Each number is 500 + 50 x the weight over the matrix's rms, rounded and kept within 0 to 999. Layers, rows and columns count from 0. Numbers have three digits each.

# v: layer 5 attention value, 1152x768, rms 0.0227, rows 951-959, columns 48-95
# o: layer 5 attention output (transposed), 1152x768, rms 0.0222, rows 951-959, columns 48-95
# q: layer 5 attention query, 1152x768, rms 0.0285, rows 960-1010, columns 48-95
# k: layer 5 attention key, 1152x768, rms 0.0282, rows 960-1010, columns 48-95
v951:491421547575557493505548498575532489473410494555491476476593531515481482471431463498494507502547392518509520576576445480531525523418530540490533
o951:538578491461589540556568572470426473457474537447545516543419476534480551551523538428519538518495438523606508429531555494479483475507454498488508
v952:502571510487460482537572472500594532453524485553515502429517539497515552534467474397488507504460454490495424438588465565484488445528517459481457
o952:426507462506537475512498475496471417520500490486459468516491507516534404537496460611478539457549499517435503546401523453502482485485546526461539
v953:541495511440524486533516393470483522530502563506466516479451524477515444482499510529555489491524530497500497409518490480434466502534488453607526
o953:542585487500466577486509550531537458486441394433557513507572545494551592496441484465392580517439491466467454497448496528486518543518427485552448
v954:522510515546437535474489405457585522551590545445573472470534489463505493430508556496585497504491410467483454478535477425475467533522513442473546
o954:461545487467477510530534565542462459440389449536504563535550513560503553540500418500454496422524519524422592456519544532527462531461517445537530
v955:528406468526544549456381524533547564508476580529484444545454482489515510501520438492473505482518405543437486563483496443499528520496470471515471
o955:540576520515500502591564455410423519448526476565524568494532521447376477490432522534534431477534534532544522499519486443478475526419585478523562
v956:357487438473499479581596470458429529410482504465542470593569507464451427511446494488457517533517425563563555611498537496491464517527521497478474
o956:545469516452477504453424513452543521542506451514467550452399505514519550457602453498539603518501549485561500539455445488488465482545503532497485
v957:474521595548488509511474507499517543491484504593500448417441506525551488562566508460455483471547464513615529579567479509453430578504527525473528
o957:610415498464516538437499492485508455544505486506485419543531481494440483462435543542499514585460521550481441460415499530481513407506535505489450
v958:401486449486435580539532575495477467480506473449474505524534512443526491558469484532542501473490550528419534492501532532553511453498565508468457
o958:556551461489509461546508530566498502447623532528567523454523582577567472474497535494526546534487422478481447526530485462448486523589515498538538
v959:436403430542519525472468500401463472499495577477469506514557500501531509411500446529552503480483505477422505492524499427475557645612491489491581
o959:501580553433473514461454537571510544419566433536537570524529523507536535548459461441466548538450450516556505524453458525534465478443486473491476
q960:479487512487524451496503570569500540499500463445490437481477533503488536493604410547498493491539536468538534476466461535486467438545553486457566
k960:491473480490450506471515516492484522521439468516541541474536462452456492501529452491496510472520451553513505524543501496454452462443509498529457
q961:423516464428552503421609522489544495381465602501429515554532528526494476522533471483455469561446580572476546585640534575559484491469524501418448
k961:537495499585506486481462573528531411553563497530543588467487538419481480549497512501516539465508525553502461455573506453518516534455479505507467
q962:470537526475523511482452480500474435465494478553522488536504536420520541442481459559471517421542535501459575570474526502427482480427419579488490
k962:454555511470477481575547523554480525515480471462510526397516573627478461469499515416591497541504538461456485453548466529485494494440564535472504
q963:443568559510432430496472506485344520510467584556505485571520554551549505552520492490471497457523459377495507538456572524459451519549521513524525
k963:602435466461543517551470538587498529503436441469443549509471481496589508509466485463531496508463483529492496466490415642500549481512452505429521
q964:453491527469509494500473470451513497458457499571550451480535470478527404492470514545523516501472501506432594496436482531530506485465466568508509
k964:525523550487501473443547472508551440563424448508485532525499458482488451517551416543488511501545533574521466550506531495472446453531422501450514
q965:489518488485466471474547590417434526619446520528549571516490512542448437504503547501478484555467472512534486478513520474497443568513498556483502
k965:429532498439517540540509456532516461482467536501497426531530451433569573468543483563511514489386416516499493552495507524451479503518483493526550
q966:477504451429513494492465519492544461466516534565516452532540504470494456531463556533512497362510549536507434634473473437550544434518500432523487
k966:515515534512468532517511532525450613518516471573580501388487536458517491510464534433527482511475508426523479450547545403549527491492621504482439
q967:458466451458566490532456502573481481448489502508515420482538472429525458486496438519437495454431479421498562545457415517572437536433481497453423
k967:534537538581523457464533515517546445542354502490581571562500460474526510434486521522430504561504505551494496467479588448485563446486449450421486
q968:483502510559418533528564499558496467468552437488457509520460485544523540569501537496495469419520517505566476543503547534484501495509515506596484
k968:509507514567508448508425551528477558496461438467499507529463522516548551513475490483551516543468551552421433498453449530538499479453539446533467
q969:447480505494478512501404464434490502459570517567470481479515427509509460557498540529502526466487571459534529439495466533598585469493483430487419
k969:526494480543511452486583432524513540567416550507490462518472497523494635468523527484445487455547573517486523542527525474479454422566458479498563
q970:525486494490420561525585480454514476510569456521470540556517529427503486488537606517597503450595486539491449464495505511449486449472482490619500
k970:553483491525535562551494510511449508456516489463497512468437504525491497564452425556493456472494596410505443503487428470525455615547564547469502
q971:391455485529505501513447544482530516496552397525572448486585515571454502483534474517493515415484471539574497566595542491539495419409494525515495
k971:525484504493503529468550507565497520511425529520414557488558554454524472538507504558545507546475531526494529465471520508524543544492498512494520
q972:440491501550524454436423511476499458509470420510487521487500475531463460536492490555494528483425524522532477488560493499550579501495515481406495
k972:566544571436544536531474538479509512522530573417485412534564487425518431486528457503538467524491450482516520535473505459516463491501435576501542
q973:492542544485469498555497585551436438601498551492487502455452525552545502475440441474572520568469477476492486482450447533441456513467515568430552
k973:546502517478516493565406512402520497483513457568493475527510466502445426472573484487531532483462455508545575549564487567491518562452455487545486
q974:565475545483462577519606441525477478438529532497449567478483566485554529488485455418591457532477525503465452435368404484450480536488486553633477
k974:462449484531523558459562492589493511486469522498535446468383474494501647553436496409480439495566563483484506451484522463484532458508524534510539
q975:546475405454499554471493498443615525538591480513561515503581432488507486539519557493508514466544497573494504598557495485571559428526488467494492
k975:479526568506466588497523556511471558507536511411463490467435524492499446582463555452491496508456487463464478490452492445513512515538525544486507
q976:494475438629556479522403423481548507469455529448514460493420476512481560532547434555461525467489514449519508501507494502492464441484440494356442
k976:522482540467478444540506397437524470457509554450438550542573515526542514433559455531492441533473514471529415531520530552525523362545468429490502
q977:493470502515438433415559516563401422476443532477561535530532557489512524506521468447422508524527559496511485515449554480485520564470476479471513
k977:466485430445428379473485518467556450412465508583401439494571422399480607548592400501495489516453469516536623541587572552412426413472456472457579
q978:484440464512517478462445505517528527474507516520532468513548450477518513590534504428488541524513514568459484575479558478589590516619574475409430
k978:537554563518490493458456495472506469529424466516465490494566460482572405478544433555538503590445480513554552473490441474521478522462454482477439
q979:474547478516516404467434554486463512566524525502525548477509500519448448499465523545538526537508519526535509525571503542523434520489593494513570
k979:532508482496481433487457502483532500514474465549481478510574489511476450533537458508598566491470487522507546505514484524520504525449502544498492
q980:572504583468371553530620538528492427504431421457479518532493498434534494406489536516574489452461552494466510479428477524417547500485435513565485
k980:534491487468530551539543514498486513514561490456477445488391527528473515531501563501466467449511452447508505516528510517504536473533501484485529
q981:574538509496418564565522477400590547519542513482565551537519429459554457475459456470500519486570464535442483520474504510546618464505491451534500
k981:537509502528531516538503539632501541578532438530528538551460521440475442506518547514480541489519478486482449488497547497490505539561429551578523
q982:529460524502565548465538482492532413537496422443462443483471511551408539436540521573516477506442541498472533465459445571509422476427515455619448
k982:542490486537489524500587469511463578485526560440573489523418530630561474494489569473434397487530518477494417470468508509473548403528470444449446
q983:542482495484522619534401458424549487467459505446548483545462466493478572491525520537444480460448547545491535522486566484538567431535492508455447
k983:517467519611519546493375443513493425522457542431541506455519489445591525427603472566498458520555505477497486495542488474434488483515422423417438
q984:491518413524563441451457588444595498521574525485537535561552513584479415501436490549506533547533456522495446530508600403509500583555535469502573
k984:487484473460447425484488423551502485506483493570532522489544492538497489458506431487598547454522458512526595529485519515463578478424507486502478
q985:401441556556572497466515498505457449491542503423453474488438578567471508486513543570549459542488570397508516444487472453445408515464458539501527
k985:443498591470521521540518428463509494471505572341409468481555514532507498526577563489410485468563509382488478567410494620561520356428450464446418
q986:575567563497444522538435512492554515517597485571469516510517447396544447531517492403580537409500503541444547589498555528549696472588510506500526
k986:503517539529532393530513527478542543534509420552437564492555523442471460479460482515603616464471484474476521517556479496554575623490436569556474
q987:484562453530519488500445434518531577532513530437561486530565458542521458514430469492475549594489461523500449553529474452551540474571550558421467
k987:535513470500474453486512473501501459495440509492475517538582507518510541490481442483458565527552526534516529514471464482518537484496504512465459
q988:524521549398392405503590572502483410535566457518477503562578460477491504459475521575562493495589494496523464443478502491410471545525533516646604
k988:480512473512518502534518577556436508551545468598536544456351536555524540484410521465445479385487485477446473443551462523511476535509537411487522
q989:500536494477551574466487493461537426519547467417437458491429554524431553513513481512456417497392577464433552465462406551514436543439502581577461
k989:489537496546519606499505453516445519493448482471503550528471502491541457531533582566484408487445499475495433511508504478480426473477495491454484
q990:481527470452551580510464534387472505424444527485558548527505505472481488593553497482504552459547451590457514531513584517527550500577484488442500
k990:500448533435443508455442520499595481598504473541513574549463480476376494467489451501585611498459404668473570478569508464527546559436544533533584
q991:431511519567471486472492589546512563559614517594511503520470556495544438516505482380509614512485445524453584615515552447464552552524516443452521
k991:486496513468462428501503481472505500521466496537485474478588513519510424521479495476501636549478573488523512520502426514496546538509478504513476
q992:500448499454534456443484463430486477499511574464397442496419525554482471420527563500534492474409591424509519446531519500498424460437469513600485
k992:485537554541561556461473449472506536537555504441520533518525508514487515506534523572517432522463492485428394517452534540487552506517521523482498
q993:454439403532544526475467430473533604420415570537475539462499464410529546601591477456437512388505419571498537587526552501473574469532418488350422
k993:473452526493430391488502446442531522511484469519540500511590528474538460509500488494497558503464529550503527443497474456493488601491437458557556
q994:440510614483446500502529632565507435537550395488517496448540558523470511445449543530481432500463584441439543531479438516491547520560548563581520
k994:553453559554606673555528519507467625463543513377413473462324504545512423532531537457476394568521512421509503536497557449502453402514497501502362
q995:495461508435522412458513440462464460571528460443439454507509498555531522489519497535514527477445544462483453399469503536551411500468499536589557
k995:466485517501532567479471540489497479511462439488512544518504486513420535494538480555537425464547446478444522516488584534451474456520515515530621
q996:518451547430446384431583508526431402565511432498528460595578509519533484513452454547513495521434596457503537460483517513504413556493596549564596
k996:495463510527511639500456518626496443528463503474481518491503484558603490454511593490438385513504479464465457482476463524478512503514558521523467
q997:493501513524493476514510468500451451486492497457470491450497551538500561405451562546479436509436556443464484461474497530506407479516500508611505
k997:467551527548537596511503505489485535501567493412533544488414483514492554496546536452500317456525499478471475478456537529492465487493532509525536
q998:591586430510539543480507451528626439536515559514617464516593370440420442586487472505459480492544433631625508439496545520401473458539625536493552
k998:483459397565468388469511565545536484530476551606504447470435481516518565452546494487465479411500408553505493510547485478490497555450518499442451
q999:455541483554529508529425492535423454483495472431512431499545556622547569424487456469455462510491524432498524468447457423588499581473451521468536
k999:500502536489591592470465443538531506464469538454482529525494467565463553523558499513481364556548485504474462494404557512510504445458518513529490
q1000:480467604447467428484484508527391444539561418521444587494492518464570505506461478480518498456448622434504534460501502554612479599486522482582490
k1000:460529605547497639585552630542350448547488451500458546461489550597605499471437512574510375496410554375458407521436441577512363503533544549570576
q1001:529481505557421442445581483568459379520575443578416479433464586591469558441455536561502339443408543423534482366495495589465474451504517505581485
k1001:452506512485513556512522489532514527445559493438535533493395499504482482495516541483476308508523502473451467513510599515437495465541498462535522
q1002:635523503417423514617497485583524397363429478475525563675624486487583468481442477604457525495524605517466436526493488559558492490520505500587626
k1002:548500515504475506611487555565473387555493458456534556491513498433514548440493525556479434418502527517459592455473503589538414439520415454564630
q1003:410456448494472378509620448471380471491511659463410361481498489582460480412516527576466476461453422463555476551533569424475571432518449427539482
k1003:443509495479467517436503454519555499492434383569604554489447458609514426557478538536473450475514453631493449507571453516447544544493559387614520
q1004:545509458508522507367446462441552500454417527495525565518533425413456507560534556526505490449512530537503456549540536561476452435540430580462458
k1004:530523393527476388502487409444556538476448511591527545569461526463471517530615478482503475432411512493512540359535489488553589571424422549405537
q1005:473522467521482595566529463491521587417466573538476564478474480363494518527478480546445500506507532491494452480579477572537494489499545447500469
k1005:534492501495401445547618561435505503486560441536501482501468488450472525645483452393527496444532532480571570402520497547568583498460533486414506
q1006:419540568524549455507413486506469532428504441464536566479541593532538527427489626400528498476536586452396505560536502499545466520505456509499355
k1006:516441501579467453592485471484387507467476493368488527448474512497516537607500488451513465523393592456521563396524395522574479529560471565439431
q1007:457535538450460438501406523498542617609519515567468448378462521465552620444575495539467545437583438489445512508503403479476548582525374406480446
k1007:514527539600507489510552487425440517438506490513478466483631536446539510567514467518510465537477537423510448503486489488512476474555494511442501
q1008:568467428404430441551641564430519426509461490475527539543562444430516506457378499615487568564558559501436441557510488591535496526470446504652568
k1008:572473455503429436571495489552534498541570430535519502450488552461525493457480414496461568391513513516557589513484513594499497570515500488438607
q1009:553453656578569450460551557442536495553535405455448443483464508452477560453503524535546512624556574495471496482430382356615507533480558474495446
k1009:494609507607465497526524532470494521519499454494499525417597494368523478528419531423514524490483587373499439529502504502647453467600556563476531
q1010:503533462450539515511484509581503532440549505497407492543582479650446445454505426428515527562489587512558496436460596476527541588521489524448550
k1010:505375620474521537411452572568578500572501560327454446509420499553485533401539449548533529565519481508493532528461475497453464451482450507549464